python train.py --parallel_block=true --optimizer="soap_variant" --beta1=0.95 --decay_fraction=0.849 --dataset="wikipedia_en"
Each number is 50 + 15 x the weight over its row's rms, rounded and kept within 0 to 99. Layers, rows and columns count from 0. The size before them is the row's rms in percent of the matrix's.

# v: layer 3 attention value, 288x192, rms 0.0804, rows 278-287, columns 0-95
# o: layer 3 attention output (transposed), 288x192, rms 0.169, rows 278-287, columns 0-95
# gate: layer 3 MLP gate, 512x192, rms 0.125, rows 0-17, columns 0-95
# up: layer 3 MLP up, 512x192, rms 0.126, rows 0-16, columns 0-95
# down: layer 3 MLP down (transposed), 512x192, rms 0.116, rows 0-16, columns 0-95
v278 083:62 56 59 42 45 30 52 80 64 58 18 49 66 52 63 49 23 29 42 67 54 59 53 52 46 53 60 63 57 70 50 49 17 43 63 26 27 79 73 48 71 31 29 59 60 62 51 71 67 57 50 46 62 49 63 65 69 46 65 52 69 70 54 61 43 23 61 62 83 78 42 57 48 54 45 53 33 43 43 58 71 63 46 31 21 51 57 70 24 19 45 47 59 41 51 36
o278 095:34 48 56 56 55 47 18 46 25 34 34 42 47 27 42 65 36 41 46 61 34 56 35 35 38 48 34 59 59 63 66 47 30 50 28 37 39 57 69 54 53 37 54 63 54 64 54 63 44 43 62 58 59 63 63 50 48 62 92 69 42 62 24 76 40 48 49 41 78 54 63 42 65 58 55 58 65 43 62 59 33 30 48 45 69 59 51 67 41 27 30 34 47 48 59 57
v279 095:49 54 51 48 43 64 57 55 64 64 40 65 49 67 62 55 54 65 32 72 21 87 63 69 82 62 52 62 63 71 60 48 40 23 50 18 39 48 49 55 41 30 32 27 38 49 37 55 44 37 30 34 65 53 60 64 62 61 45 30 27 48 71 55 81 51 51 43 48 73 62 67 19 36 39 63 58 65 31 49 73 68 50 60 60 77 45 52 34 61 45 59 46 39 66 37
o279 097:27 83 62 44 64 60 57 77 52 36 48 48 27 67 42 44 43 40 02 36 42 53 37 54 62 53 31 26 30 69 72 41 70 17 55 31 37 39 40 53 37 45 30 39 23 56 32 52 51 41 35 39 56 54 60 55 66 59 33 42 29 48 60 48 27 30 54 48 59 59 48 47 57 70 25 63 54 69 38 49 57 51 52 65 31 88 60 55 50 25 36 65 48 32 37 60
v280 084:52 49 60 22 61 60 65 38 72 79 43 33 31 51 38 56 54 50 57 75 27 51 53 42 56 80 52 43 32 40 27 53 68 59 36 54 32 64 32 33 42 36 41 53 57 74 65 41 23 60 46 52 42 58 49 54 68 31 58 18 42 39 67 25 41 58 59 32 39 47 49 50 33 36 52 71 47 49 63 44 68 57 68 57 55 63 37 40 28 55 86 49 08 47 27 45
o280 094:32 62 45 27 77 63 60 58 62 47 07 39 55 53 60 64 45 20 37 61 48 33 29 47 45 55 52 46 45 28 47 53 59 36 35 61 47 67 50 37 47 55 66 41 49 66 34 39 40 63 66 53 39 52 50 59 64 32 67 35 31 21 47 26 77 59 76 37 62 77 37 29 49 51 32 63 56 70 58 60 38 67 68 24 54 56 48 40 72 57 48 56 25 57 44 51
v281 090:43 19 67 53 50 72 51 49 43 47 53 55 33 54 46 42 50 67 45 53 66 40 44 25 49 56 31 12 65 30 63 35 71 23 51 69 65 60 36 86 51 46 60 63 56 42 41 60 49 64 58 58 29 51 77 48 49 49 66 63 52 45 55 64 42 61 46 55 49 45 45 63 54 63 59 55 42 56 58 57 59 30 69 34 60 20 55 75 83 34 28 64 41 31 48 60
o281 093:47 66 58 65 22 45 50 31 46 29 69 54 22 49 29 31 42 43 45 42 49 25 45 44 68 44 39 25 53 27 44 74 76 40 54 85 55 71 55 50 70 54 53 64 42 40 59 67 26 64 49 55 21 61 45 45 43 48 31 44 33 67 30 76 53 33 34 64 64 43 26 52 47 56 48 48 31 42 48 57 33 31 60 34 61 75 53 58 37 70 41 51 44 42 30 36
v282 083:44 55 37 66 56 40 84 47 27 59 40 51 38 76 53 66 51 83 47 60 45 43 36 59 39 64 50 55 44 42 34 44 42 59 39 60 58 46 40 32 47 59 56 71 27 64 71 53 51 53 67 76 18 52 32 41 55 42 54 51 44 40 66 55 63 81 15 79 49 29 12 49 57 57 72 38 47 56 52 43 60 44 34 33 61 49 22 62 56 42 17 54 59 52 44 31
o282 100:37 58 41 61 34 38 49 66 33 32 27 72 63 67 39 43 46 46 41 66 67 52 42 52 43 59 47 53 57 60 15 44 48 57 48 57 54 44 71 54 59 62 57 61 57 73 51 31 44 46 47 47 53 41 30 53 47 46 58 18 41 48 33 45 62 49 35 68 48 60 83 71 52 46 80 14 83 61 63 20 54 29 59 39 50 43 35 54 74 26 44 56 49 47 27 51
v283 086:40 38 46 45 24 68 42 29 58 53 52 32 61 44 44 62 39 34 38 41 64 73 39 53 54 72 55 70 31 49 77 41 55 41 45 34 41 26 44 64 49 83 44 41 30 48 45 31 69 21 35 45 28 46 24 68 63 67 63 85 50 65 20 46 21 63 34 53 28 64 49 38 66 34 67 38 74 50 27 82 50 48 40 65 30 32 52 17 18 51 37 54 51 28 41 54
o283 093:60 65 53 33 39 54 45 51 52 65 77 78 49 43 52 50 51 33 56 74 65 51 60 41 42 78 61 44 48 53 62 59 84 38 35 59 48 36 31 43 36 49 53 49 31 85 17 65 78 28 53 71 55 45 45 64 47 55 51 72 31 43 59 69 62 52 46 54 54 40 41 75 70 37 48 29 38 36 45 65 58 42 67 45 67 35 75 33 00 38 49 54 41 66 52 42
v284 096:51 73 40 48 70 35 43 77 63 36 34 40 35 51 56 81 51 45 73 46 86 63 24 57 34 49 32 44 58 82 54 76 55 48 51 41 53 40 63 62 83 64 63 41 76 56 56 57 44 45 47 61 20 42 41 47 42 54 42 23 56 35 49 73 38 62 37 36 49 37 74 23 57 63 54 58 61 57 39 67 56 26 59 58 71 27 78 47 73 54 24 84 36 31 59 76
o284 100:64 68 53 63 43 27 30 71 61 35 53 23 39 24 48 69 40 51 49 55 82 35 52 62 44 66 57 56 36 60 41 40 53 61 69 44 50 60 29 73 55 48 47 61 47 55 57 58 45 07 52 51 27 67 31 53 54 47 35 59 71 52 75 62 39 56 19 45 78 43 50 31 65 29 60 46 36 58 31 69 43 43 54 60 71 20 64 76 52 36 61 38 38 38 36 52
v285 093:78 43 56 42 51 52 67 50 46 41 58 31 56 35 41 71 49 54 79 59 47 77 57 41 89 70 55 55 61 43 63 67 17 76 86 70 22 42 60 37 70 42 52 57 40 66 39 53 34 45 39 45 85 37 36 83 45 46 56 43 42 45 59 56 24 61 67 48 29 49 76 69 54 68 38 73 46 51 50 40 38 52 33 29 58 18 61 44 64 63 45 72 70 47 45 53
o285 090:48 57 40 60 26 44 60 48 64 44 53 53 22 22 18 55 22 36 73 45 48 40 29 22 45 42 46 42 52 48 70 37 36 64 66 64 40 55 68 42 49 57 84 54 49 52 63 51 42 61 46 57 40 46 36 67 47 30 29 65 65 51 56 37 55 35 93 25 43 45 30 62 58 65 43 37 54 68 49 56 33 60 62 56 42 29 41 57 55 31 41 81 30 46 72 73
v286 094:73 58 58 51 61 61 62 79 24 48 44 54 67 38 80 53 52 58 55 58 41 49 68 65 41 74 61 44 69 63 69 75 43 58 58 28 68 45 54 49 45 41 78 64 71 38 19 32 65 46 00 46 30 39 71 75 55 53 44 46 73 42 30 48 51 58 30 47 60 60 73 51 61 45 55 48 35 28 14 67 39 38 43 65 33 41 56 44 40 51 51 35 53 49 62 39
o286 095:78 92 51 60 30 67 44 72 58 69 55 42 36 58 67 36 65 45 47 78 43 65 73 54 64 65 38 53 49 79 68 56 65 53 31 55 48 59 55 44 54 43 77 46 44 57 55 28 42 69 31 53 56 46 51 66 67 89 44 23 40 43 35 48 52 42 43 52 47 27 72 56 35 58 38 66 59 32 52 56 33 41 49 81 33 68 64 58 50 53 47 67 57 36 47 48
v287 090:31 73 57 58 77 52 47 56 42 50 34 19 69 46 53 47 60 51 59 60 25 45 67 68 57 48 41 38 84 69 55 47 65 42 44 60 92 26 62 56 46 51 54 28 54 78 39 32 61 44 43 52 82 45 70 37 76 39 61 41 28 36 51 25 38 47 34 51 51 45 29 42 49 54 35 58 59 32 43 49 52 36 21 56 45 61 21 28 47 51 43 45 53 56 54 39
o287 096:46 61 40 53 47 41 57 45 32 49 36 47 43 67 54 39 59 58 66 31 40 68 49 59 50 64 54 55 55 52 61 66 49 38 32 52 66 40 75 46 43 38 74 32 34 43 40 37 49 14 38 51 41 22 45 50 64 43 34 17 43 67 79 22 56 58 40 58 33 72 61 73 55 63 71 63 57 48 48 64 41 48 60 66 52 60 19 40 54 67 81 57 54 86 11 30
gate0 093:53 70 86 38 38 52 44 60 40 51 73 94 52 38 45 46 42 64 49 44 50 30 50 39 36 61 36 42 54 51 38 58 57 85 71 44 47 46 25 29 56 70 73 29 51 75 50 59 93 44 58 52 36 76 28 27 44 69 63 42 57 61 56 53 10 44 68 42 47 50 44 59 47 21 67 34 35 70 33 53 50 20 61 45 49 45 55 44 54 48 57 81 46 41 59 61
up0 087:48 62 36 51 43 63 46 60 54 33 44 48 52 39 47 50 59 68 38 61 36 46 52 40 60 44 57 50 29 59 49 82 61 51 57 33 52 68 51 80 41 33 61 75 56 50 40 40 22 29 31 53 72 50 32 81 31 47 12 43 62 42 31 63 57 52 49 42 22 24 43 61 55 56 48 53 68 68 48 42 51 51 53 31 38 34 30 23 47 10 36 42 53 72 37 50
down0 099:62 61 02 48 46 34 54 58 40 80 64 51 46 49 41 42 34 31 50 63 44 38 58 70 38 71 24 50 69 61 72 56 67 53 24 74 47 45 12 38 40 60 49 47 45 47 39 30 71 80 49 44 55 50 34 36 71 36 58 57 48 74 65 48 13 58 45 41 61 26 62 44 52 53 51 21 41 36 69 62 67 44 55 62 25 47 53 58 42 38 77 58 66 18 58 74
gate1 099:55 68 39 43 56 53 52 56 56 48 42 64 61 86 48 49 47 60 63 39 44 47 43 80 51 43 77 37 33 31 31 45 69 63 65 40 56 70 58 45 54 33 63 46 34 53 35 29 81 69 29 57 13 50 59 47 41 49 55 48 67 56 67 29 15 52 61 77 29 40 37 58 68 61 73 57 42 50 65 63 77 40 67 43 31 59 72 52 35 66 42 67 46 38 62 56
up1 094:74 60 31 56 53 60 43 62 50 51 60 37 75 67 51 56 56 53 65 59 71 36 33 62 42 39 68 44 39 42 46 44 42 59 43 47 19 74 57 25 37 41 47 60 36 43 55 24 62 67 61 51 12 61 52 35 57 33 56 36 51 62 71 34 10 65 75 67 33 48 12 69 76 56 67 50 53 31 53 67 46 53 78 52 33 32 75 68 56 69 35 58 47 29 78 58
down1 099:34 49 63 70 27 43 36 61 15 44 77 47 52 57 35 42 62 25 43 49 70 65 44 44 60 67 46 29 76 45 71 47 44 44 35 86 60 67 15 56 51 74 40 34 67 72 43 51 60 53 49 54 85 55 57 71 58 64 37 36 26 54 28 43 68 45 31 50 51 65 40 70 52 75 44 75 64 44 36 26 31 64 24 28 58 59 52 38 45 56 27 45 25 64 66 47
gate2 098:45 52 58 65 37 36 54 54 67 61 32 61 50 30 55 63 68 63 52 56 56 51 44 50 42 40 38 40 46 29 34 51 50 31 42 43 63 60 72 28 62 45 63 52 35 43 43 42 54 60 63 53 75 50 61 58 57 34 62 58 35 15 63 50 31 43 71 54 42 68 39 72 36 54 61 60 15 67 14 43 55 73 57 54 40 47 54 62 51 56 48 42 38 49 71 47
up2 102:38 53 75 45 36 42 38 45 19 31 74 34 29 66 48 49 38 42 76 58 64 88 64 41 50 47 34 69 63 41 51 69 20 62 45 54 75 26 29 57 49 68 47 40 58 63 65 56 58 60 73 55 38 74 53 60 44 42 27 55 49 59 47 67 66 43 31 67 69 22 67 49 66 31 64 28 58 53 66 85 55 24 53 43 62 72 43 59 38 38 62 59 50 49 77 58
down2 090:77 59 45 44 51 69 53 34 55 52 22 21 46 56 32 66 45 84 54 34 33 40 37 57 43 70 38 40 09 53 36 54 58 27 24 43 67 71 55 48 51 70 64 51 80 47 53 44 62 29 64 54 61 39 53 35 50 57 34 49 35 52 81 35 42 60 71 42 43 59 32 34 53 47 41 46 64 54 44 29 66 57 59 52 39 32 51 61 30 56 46 26 41 65 55 35
gate3 102:58 53 52 70 48 39 45 54 48 65 28 36 26 50 41 61 58 38 48 57 47 50 50 35 49 27 43 52 47 57 34 58 50 39 34 61 79 58 36 51 65 53 34 60 67 41 43 83 45 47 29 55 45 44 44 28 70 35 61 39 73 61 59 42 46 56 32 80 41 30 48 58 34 54 47 47 39 53 68 46 85 57 45 67 65 73 51 67 59 74 56 44 33 54 39 31
up3 107:62 44 80 74 46 33 52 46 54 73 64 53 71 59 56 36 74 19 42 69 53 39 46 57 13 61 56 50 58 65 62 43 48 56 50 42 49 27 62 29 53 23 40 54 49 46 37 27 29 29 31 47 64 73 55 69 26 54 51 61 15 42 65 34 35 42 58 43 48 36 80 42 71 49 40 54 43 21 48 45 67 31 48 61 15 40 55 55 44 42 31 73 73 74 56 43
down3 108:46 46 43 65 46 32 47 49 60 48 54 57 82 63 46 17 53 57 21 61 33 68 51 64 64 54 70 58 36 45 57 43 60 42 35 52 48 39 54 63 47 53 40 46 53 60 42 57 59 44 62 48 40 31 28 68 52 32 47 61 48 47 54 55 64 70 57 68 74 54 44 39 97 54 64 44 52 64 43 45 70 24 51 69 69 59 29 48 17 81 49 48 43 37 18 51
gate4 090:74 48 57 44 51 48 43 53 65 59 46 31 90 45 55 50 64 54 28 63 47 57 45 49 40 41 69 40 27 53 54 52 53 69 54 71 53 51 48 53 33 52 32 51 41 53 37 47 84 33 43 44 81 45 62 55 29 43 63 61 52 42 50 48 69 22 48 50 71 31 54 65 63 13 62 63 10 68 31 64 49 63 34 22 51 33 35 76 46 56 49 48 52 44 29 55
up4 096:63 77 48 68 38 59 71 33 57 85 59 45 56 58 37 29 62 62 36 50 40 44 78 58 38 54 57 45 26 46 46 45 51 43 42 53 44 38 57 72 54 29 38 32 33 38 39 42 47 70 46 45 60 39 44 57 50 45 58 47 38 47 41 31 57 51 78 46 59 58 36 57 35 38 47 49 12 21 15 63 34 63 73 66 51 25 42 51 53 73 33 57 52 50 40 58
down4 095:51 42 67 73 63 45 59 54 32 54 72 60 47 65 47 67 44 22 49 52 56 71 44 54 50 34 46 83 67 42 41 67 42 52 21 49 60 75 52 66 55 60 34 57 59 47 80 37 48 62 62 48 49 39 48 77 41 65 33 43 59 85 63 58 45 41 58 63 59 78 71 45 56 39 46 63 49 59 46 47 42 55 37 36 34 45 68 62 45 42 41 22 57 50 43 39
gate5 106:62 39 57 70 41 33 30 18 45 60 43 27 32 38 60 35 71 46 57 45 33 43 56 41 63 80 89 66 27 70 34 35 32 42 55 51 73 48 34 27 22 50 51 60 42 59 63 48 38 42 52 53 47 31 58 54 73 49 50 45 60 49 15 31 65 58 85 44 70 53 65 70 54 52 43 59 39 59 67 70 32 66 43 34 57 50 33 25 52 56 27 41 52 70 40 32
up5 106:65 37 60 49 52 73 41 59 67 49 55 55 52 52 42 76 44 64 43 37 68 34 59 76 28 58 66 55 39 53 70 34 79 41 32 50 61 88 48 51 60 54 41 70 29 42 58 44 45 66 94 61 39 85 35 41 55 67 63 32 53 57 54 77 48 61 44 58 56 38 41 34 33 58 66 40 53 24 54 73 58 48 55 35 47 34 28 39 55 46 49 78 70 30 78 54
down5 103:30 52 46 21 61 58 47 47 44 45 49 49 47 48 36 73 77 33 48 51 68 52 38 56 53 24 56 49 63 53 66 44 77 52 58 41 72 71 57 58 66 52 45 53 74 51 36 66 77 48 06 31 46 55 73 67 37 70 45 58 27 39 41 50 41 54 57 70 53 51 36 53 27 85 45 37 39 67 55 39 40 78 68 52 46 57 66 60 26 58 61 49 28 43 51 45
gate6 100:32 34 40 59 41 38 51 51 35 78 68 43 58 59 40 52 57 43 42 53 61 58 88 54 32 50 57 58 54 68 29 35 54 36 33 43 20 47 45 38 38 37 49 51 63 47 51 29 36 48 73 48 78 51 48 51 78 68 29 56 51 75 85 78 47 57 42 58 54 24 55 69 41 57 39 59 43 52 77 72 48 69 57 29 61 57 57 40 64 55 38 25 68 50 24 39
up6 093:36 63 37 52 54 32 70 51 56 45 44 59 37 67 49 60 46 31 07 59 49 58 54 48 40 51 45 42 52 49 53 27 42 57 64 51 59 65 40 17 80 70 34 61 27 63 52 38 32 52 61 43 48 68 59 54 66 60 42 45 36 61 68 49 41 39 32 57 56 63 33 53 54 46 68 47 44 30 66 54 61 52 51 39 50 06 59 31 43 43 36 32 44 54 27 37
down6 102:50 65 54 56 37 70 52 42 48 32 61 34 53 54 70 57 43 33 75 60 50 58 21 58 69 58 47 42 38 54 59 82 44 69 30 64 56 37 48 54 53 77 31 25 41 51 23 60 54 53 49 32 58 62 60 46 64 52 30 45 46 73 50 40 28 59 86 68 25 42 46 42 63 40 35 45 68 29 43 56 71 54 23 73 35 72 47 54 59 46 47 80 35 32 42 52
gate7 096:44 62 68 46 50 50 61 70 45 57 31 50 58 53 60 54 51 37 48 63 40 34 59 44 61 48 26 61 40 42 50 34 58 33 38 51 49 47 50 35 48 35 56 68 60 31 38 56 32 47 51 52 53 41 30 50 72 45 59 09 25 56 40 55 24 30 48 65 51 38 61 52 62 43 57 24 30 51 73 52 90 48 57 46 34 40 43 53 77 52 31 60 50 15 26 63
up7 097:55 30 13 51 45 45 53 31 31 40 36 52 34 74 50 25 63 54 68 49 44 07 43 40 41 62 63 39 38 56 56 26 52 43 53 58 69 57 49 39 61 62 20 49 49 31 73 50 53 28 61 59 76 60 53 69 41 33 34 69 94 33 34 49 60 40 53 35 76 35 42 37 78 56 44 59 54 59 64 45 73 66 58 48 57 74 41 49 45 55 61 73 58 38 71 43
down7 098:65 52 56 65 31 60 47 57 68 51 56 17 33 54 62 91 46 43 37 23 44 83 80 56 37 53 36 81 64 49 35 61 49 44 55 69 51 54 43 68 39 64 74 39 59 45 35 55 64 59 60 46 58 75 32 74 40 83 27 32 60 58 58 51 50 64 60 57 45 59 50 39 39 17 46 39 58 35 39 07 45 35 30 49 46 26 45 47 54 59 48 40 21 22 69 57
gate8 102:39 45 10 61 40 50 30 47 40 60 38 55 45 70 63 29 55 49 61 73 51 21 50 41 54 74 60 61 54 39 37 46 42 21 48 58 80 64 15 56 62 46 78 58 51 70 75 31 49 38 41 51 23 40 43 46 64 31 52 65 44 71 25 61 45 57 42 69 67 63 58 44 88 39 38 49 47 54 43 32 45 49 54 51 44 69 48 36 43 57 32 43 59 44 06 50
up8 111:57 61 40 29 57 60 51 64 33 32 52 63 49 43 28 57 54 67 53 45 48 51 77 42 60 48 11 72 18 51 30 56 29 56 54 57 38 42 32 42 47 01 37 59 37 52 45 36 48 59 70 45 65 61 72 72 51 47 26 75 72 43 50 60 26 42 49 46 43 34 32 56 48 39 62 49 33 59 48 52 46 43 46 57 67 56 44 41 71 19 41 48 69 42 39 40
down8 098:41 23 64 65 51 36 63 57 70 85 72 56 38 53 67 16 12 36 57 24 69 73 47 56 53 76 78 46 55 51 63 54 57 42 76 51 68 63 43 35 65 99 65 56 33 65 55 39 50 64 40 49 53 33 37 23 27 49 69 48 60 49 50 34 24 54 59 31 41 60 40 25 65 53 55 29 46 55 49 41 24 40 32 48 29 56 20 25 33 31 23 49 49 40 36 48
gate9 104:55 42 36 33 21 35 62 63 29 70 38 51 30 39 42 57 40 58 38 58 63 45 63 60 30 52 49 52 35 25 26 81 59 44 62 38 56 43 26 83 49 53 51 51 53 67 61 42 61 64 34 44 51 68 52 47 51 43 54 31 58 47 60 73 47 57 68 65 45 21 27 46 47 32 49 68 30 55 51 59 87 58 59 21 63 33 65 47 52 51 79 43 57 50 49 55
up9 103:56 26 57 61 59 26 58 71 54 66 48 47 68 66 43 49 67 45 39 57 39 30 60 46 40 56 54 55 52 58 57 53 57 41 44 44 61 39 74 55 57 48 29 56 57 32 57 51 29 57 29 58 47 66 89 61 58 55 65 42 55 54 23 34 23 63 62 33 54 49 42 44 59 58 58 61 71 59 36 41 52 39 32 69 56 61 44 68 42 34 34 00 41 17 54 49
down9 112:61 56 51 37 44 75 32 69 33 64 57 59 21 65 52 66 57 73 34 91 49 30 57 47 56 47 57 45 56 60 52 43 43 43 63 43 17 45 57 77 57 73 34 74 26 76 46 29 93 42 55 38 72 55 32 71 37 41 63 51 35 09 50 63 39 57 23 42 73 64 64 34 43 47 35 99 42 68 40 67 30 48 61 39 57 57 50 51 29 50 57 73 48 52 43 45
gate10 100:45 52 76 39 68 53 44 38 31 57 54 56 39 48 47 52 61 50 49 33 23 15 50 62 35 47 47 57 61 37 46 63 51 54 40 37 29 43 28 65 64 50 19 43 30 21 64 64 36 30 61 45 60 44 59 40 28 40 31 38 36 57 43 20 37 61 39 93 23 65 66 47 30 44 74 63 70 39 64 55 48 30 52 18 30 59 42 37 43 34 62 67 60 44 27 49
up10 097:47 63 44 41 70 11 59 48 66 60 66 51 50 48 20 59 64 26 29 72 51 41 55 66 89 30 71 32 43 52 56 61 61 48 56 64 57 78 44 47 66 46 72 56 44 75 54 55 53 51 47 52 51 42 49 64 68 52 61 36 65 50 62 58 64 65 06 34 52 56 59 81 60 53 40 42 20 71 63 35 55 56 34 88 34 66 51 65 36 57 69 49 51 69 79 68
down10 103:67 86 42 28 58 41 52 51 43 26 56 53 48 73 67 60 47 60 53 67 47 45 62 32 28 42 65 66 58 50 48 74 44 64 40 60 78 44 50 32 28 39 33 46 77 50 54 68 46 33 72 38 60 46 68 57 67 56 37 39 53 48 79 50 42 49 39 37 40 34 57 50 51 43 49 45 71 52 41 39 73 36 46 62 54 39 73 43 52 29 44 23 76 55 66 57
gate11 102:50 67 48 52 78 72 65 35 74 51 53 52 39 47 61 41 37 47 88 64 57 49 64 25 59 58 50 54 39 46 43 28 47 64 58 47 62 28 46 53 45 31 63 37 70 55 45 64 22 34 45 51 41 03 56 42 52 54 47 95 54 43 46 71 37 52 12 19 45 24 30 31 64 54 19 36 71 41 66 38 62 53 41 63 65 74 35 61 46 49 66 54 28 48 55 66
up11 096:51 62 55 49 63 73 55 71 56 52 26 45 76 54 34 73 64 46 33 62 37 51 49 48 55 66 64 60 74 69 46 50 59 93 41 47 56 42 29 22 42 21 53 61 38 57 53 48 58 27 49 53 61 57 36 44 67 49 51 76 48 57 50 71 49 50 46 42 46 62 62 63 56 67 36 56 63 39 41 38 51 56 38 68 18 02 61 73 23 63 55 61 07 65 61 43
down11 101:52 61 30 42 34 56 51 65 46 58 53 67 39 34 52 45 51 37 46 54 63 43 27 63 37 49 60 29 51 42 53 65 22 55 67 36 47 44 60 95 48 56 41 49 45 22 71 49 88 75 45 51 53 41 49 61 68 72 38 19 60 78 39 43 53 33 31 69 74 70 17 59 45 68 92 72 71 52 48 69 48 33 54 27 31 40 56 38 63 42 45 63 76 42 42 66
gate12 103:35 47 44 51 51 28 44 41 13 29 54 53 65 71 56 42 44 53 59 46 56 37 40 31 70 61 40 46 50 38 36 68 70 72 68 57 55 50 38 34 42 40 79 60 75 50 76 47 69 32 66 47 31 48 53 36 28 68 45 60 52 75 11 88 46 37 55 55 41 40 39 37 44 76 65 34 18 62 58 47 60 52 49 62 35 63 68 49 59 39 54 58 63 46 53 61
up12 113:46 68 44 30 55 45 58 32 32 33 45 43 54 68 71 42 66 18 60 50 47 53 51 46 62 55 34 48 65 57 39 42 46 62 66 69 66 58 50 32 27 53 67 55 44 55 79 51 57 53 69 70 35 57 79 48 29 45 49 65 45 35 44 73 32 44 78 47 48 52 29 60 61 51 68 51 38 75 80 68 29 48 44 63 51 73 48 47 77 27 64 81 59 43 50 69
down12 097:54 50 58 63 39 68 57 65 91 58 54 61 45 14 58 48 48 61 56 57 64 46 37 66 18 53 57 62 47 64 75 37 75 69 61 54 42 42 57 71 69 26 38 41 34 47 43 54 55 68 31 42 58 61 33 29 73 41 68 37 49 50 46 41 28 40 56 70 61 60 79 86 46 74 52 42 60 50 59 42 30 32 46 39 70 36 36 59 70 48 41 65 41 47 35 44
gate13 092:52 54 77 24 50 69 68 54 56 74 72 44 36 43 74 31 37 67 34 89 51 50 68 80 50 57 51 71 52 34 61 22 41 39 37 50 60 46 74 36 44 54 51 49 56 50 46 55 45 37 51 51 21 32 78 63 56 49 66 62 45 70 35 64 23 30 61 48 33 15 39 43 70 32 40 50 47 63 39 49 83 30 57 35 73 49 74 76 41 46 61 61 50 46 36 22
up13 092:67 46 42 65 17 16 17 39 42 49 55 58 47 74 43 70 54 54 57 25 60 41 64 23 48 58 59 27 64 63 52 59 32 48 51 24 40 64 39 46 68 41 63 36 47 89 38 69 57 42 44 43 72 43 64 86 61 57 45 60 56 28 51 34 67 74 37 48 54 55 63 62 43 65 51 42 59 26 59 65 52 63 40 56 52 69 47 34 59 51 60 35 60 46 59 53
down13 090:58 53 51 27 48 57 41 62 44 66 51 08 45 73 62 58 40 67 21 73 62 43 39 33 40 69 43 73 36 44 53 84 74 29 22 68 78 62 67 47 58 51 30 54 42 27 53 33 87 40 50 63 65 60 49 36 52 20 55 59 36 48 88 62 08 45 79 55 52 47 29 48 48 26 62 77 50 50 57 31 89 41 65 56 60 51 46 45 45 51 75 40 56 36 53 42
gate14 094:20 23 38 74 56 23 61 44 71 66 22 52 29 32 37 44 54 65 48 46 62 68 44 50 50 56 54 60 40 67 50 76 44 46 60 30 32 73 39 47 73 49 76 59 53 78 26 64 51 27 54 52 60 69 48 28 46 32 73 51 79 61 36 61 50 46 35 21 65 45 59 52 43 54 45 34 48 60 56 37 60 51 72 68 48 53 29 68 76 81 54 58 60 51 53 71
up14 098:70 51 99 46 48 78 39 50 37 64 65 44 53 67 44 69 34 51 50 45 40 44 47 46 41 26 76 68 58 50 63 78 46 46 30 64 72 57 46 68 39 48 37 45 61 12 55 49 48 58 72 49 37 45 50 41 36 89 49 36 45 32 65 58 62 69 56 73 37 54 48 50 52 50 67 83 56 54 24 49 55 36 41 48 63 22 50 59 51 20 68 31 24 38 55 60
down14 094:42 59 23 48 57 38 64 51 73 46 16 47 61 50 43 37 45 66 59 62 46 55 31 59 78 70 29 25 41 50 33 51 68 43 54 54 28 49 51 28 44 42 34 59 39 73 42 15 54 45 47 41 51 54 40 81 55 33 90 53 63 63 47 55 28 42 31 22 66 50 49 49 53 39 30 32 26 45 60 47 37 43 49 45 52 47 29 42 70 64 35 52 69 48 56 59
gate15 112:64 61 47 66 34 34 64 67 45 33 70 38 35 47 40 52 54 52 54 60 55 38 52 33 58 38 62 62 82 60 48 55 46 57 34 46 66 41 46 61 26 68 48 50 69 46 40 45 57 29 66 15 28 50 55 49 57 49 64 52 63 61 59 30 41 38 56 54 83 72 52 37 36 65 45 21 63 57 34 42 54 40 23 28 64 26 35 51 58 49 78 59 30 46 58 51
up15 103:39 38 62 53 64 54 51 73 69 53 56 49 37 45 36 47 31 72 53 42 53 22 50 36 56 70 64 37 54 73 56 54 68 48 31 55 55 65 54 38 65 60 45 37 27 51 63 53 44 67 25 34 34 10 40 53 53 55 55 28 12 31 38 18 38 62 54 62 67 37 47 54 73 33 28 57 52 41 44 44 48 28 42 60 38 71 69 63 40 55 29 25 32 72 31 83
down15 099:53 58 37 58 56 31 40 52 29 49 53 27 34 56 54 71 52 30 29 75 56 51 59 38 44 43 31 75 40 38 31 61 22 48 46 66 57 13 57 75 40 39 48 39 44 61 52 40 65 49 61 56 63 37 54 50 68 47 49 39 78 84 75 67 52 34 61 42 48 60 57 50 46 86 51 62 43 54 45 33 68 37 45 52 18 49 00 47 64 56 65 28 75 36 79 42
gate16 097:46 65 49 31 60 32 47 64 62 30 74 64 58 48 66 67 38 29 45 33 44 38 52 70 47 34 37 50 55 45 45 68 44 50 28 78 49 45 33 75 46 69 61 57 42 55 37 62 49 84 69 42 69 38 44 81 38 47 62 59 12 66 65 55 18 56 67 55 43 72 51 29 49 43 31 49 34 68 61 35 60 40 24 50 29 68 36 50 55 58 67 76 63 51 74 38
up16 100:56 38 52 72 59 56 66 55 13 78 32 53 34 47 26 48 54 26 61 64 36 63 37 50 75 56 60 29 53 46 59 36 48 30 67 18 32 37 46 55 64 46 54 64 53 32 46 55 42 58 48 72 74 37 34 46 59 66 36 33 57 31 56 44 77 39 47 56 51 52 55 34 86 29 53 65 50 53 41 13 64 50 72 54 65 52 32 34 43 47 26 35 49 48 13 23
down16 090:46 46 47 40 78 59 42 54 41 27 55 46 75 50 56 45 44 64 37 59 60 59 84 49 33 24 54 64 44 48 58 36 57 63 41 73 59 41 58 65 74 58 42 45 52 64 78 61 58 55 32 46 53 49 41 35 63 48 57 57 53 78 65 46 42 68 19 44 55 36 39 51 26 90 60 28 37 30 84 64 60 08 47 48 51 34 58 62 26 20 45 49 00 65 70 62
gate17 106:41 48 49 93 29 50 47 40 54 67 36 56 55 54 43 61 53 52 76 52 65 51 14 45 64 41 62 62 81 43 54 39 67 35 31 37 63 66 51 58 37 72 37 63 42 53 63 51 59 43 44 41 61 70 66 54 54 34 70 69 66 57 46 33 80 72 69 29 59 38 78 79 54 66 31 24 58 41 52 67 45 53 60 42 74 64 37 32 59 67 55 77 69 60 58 29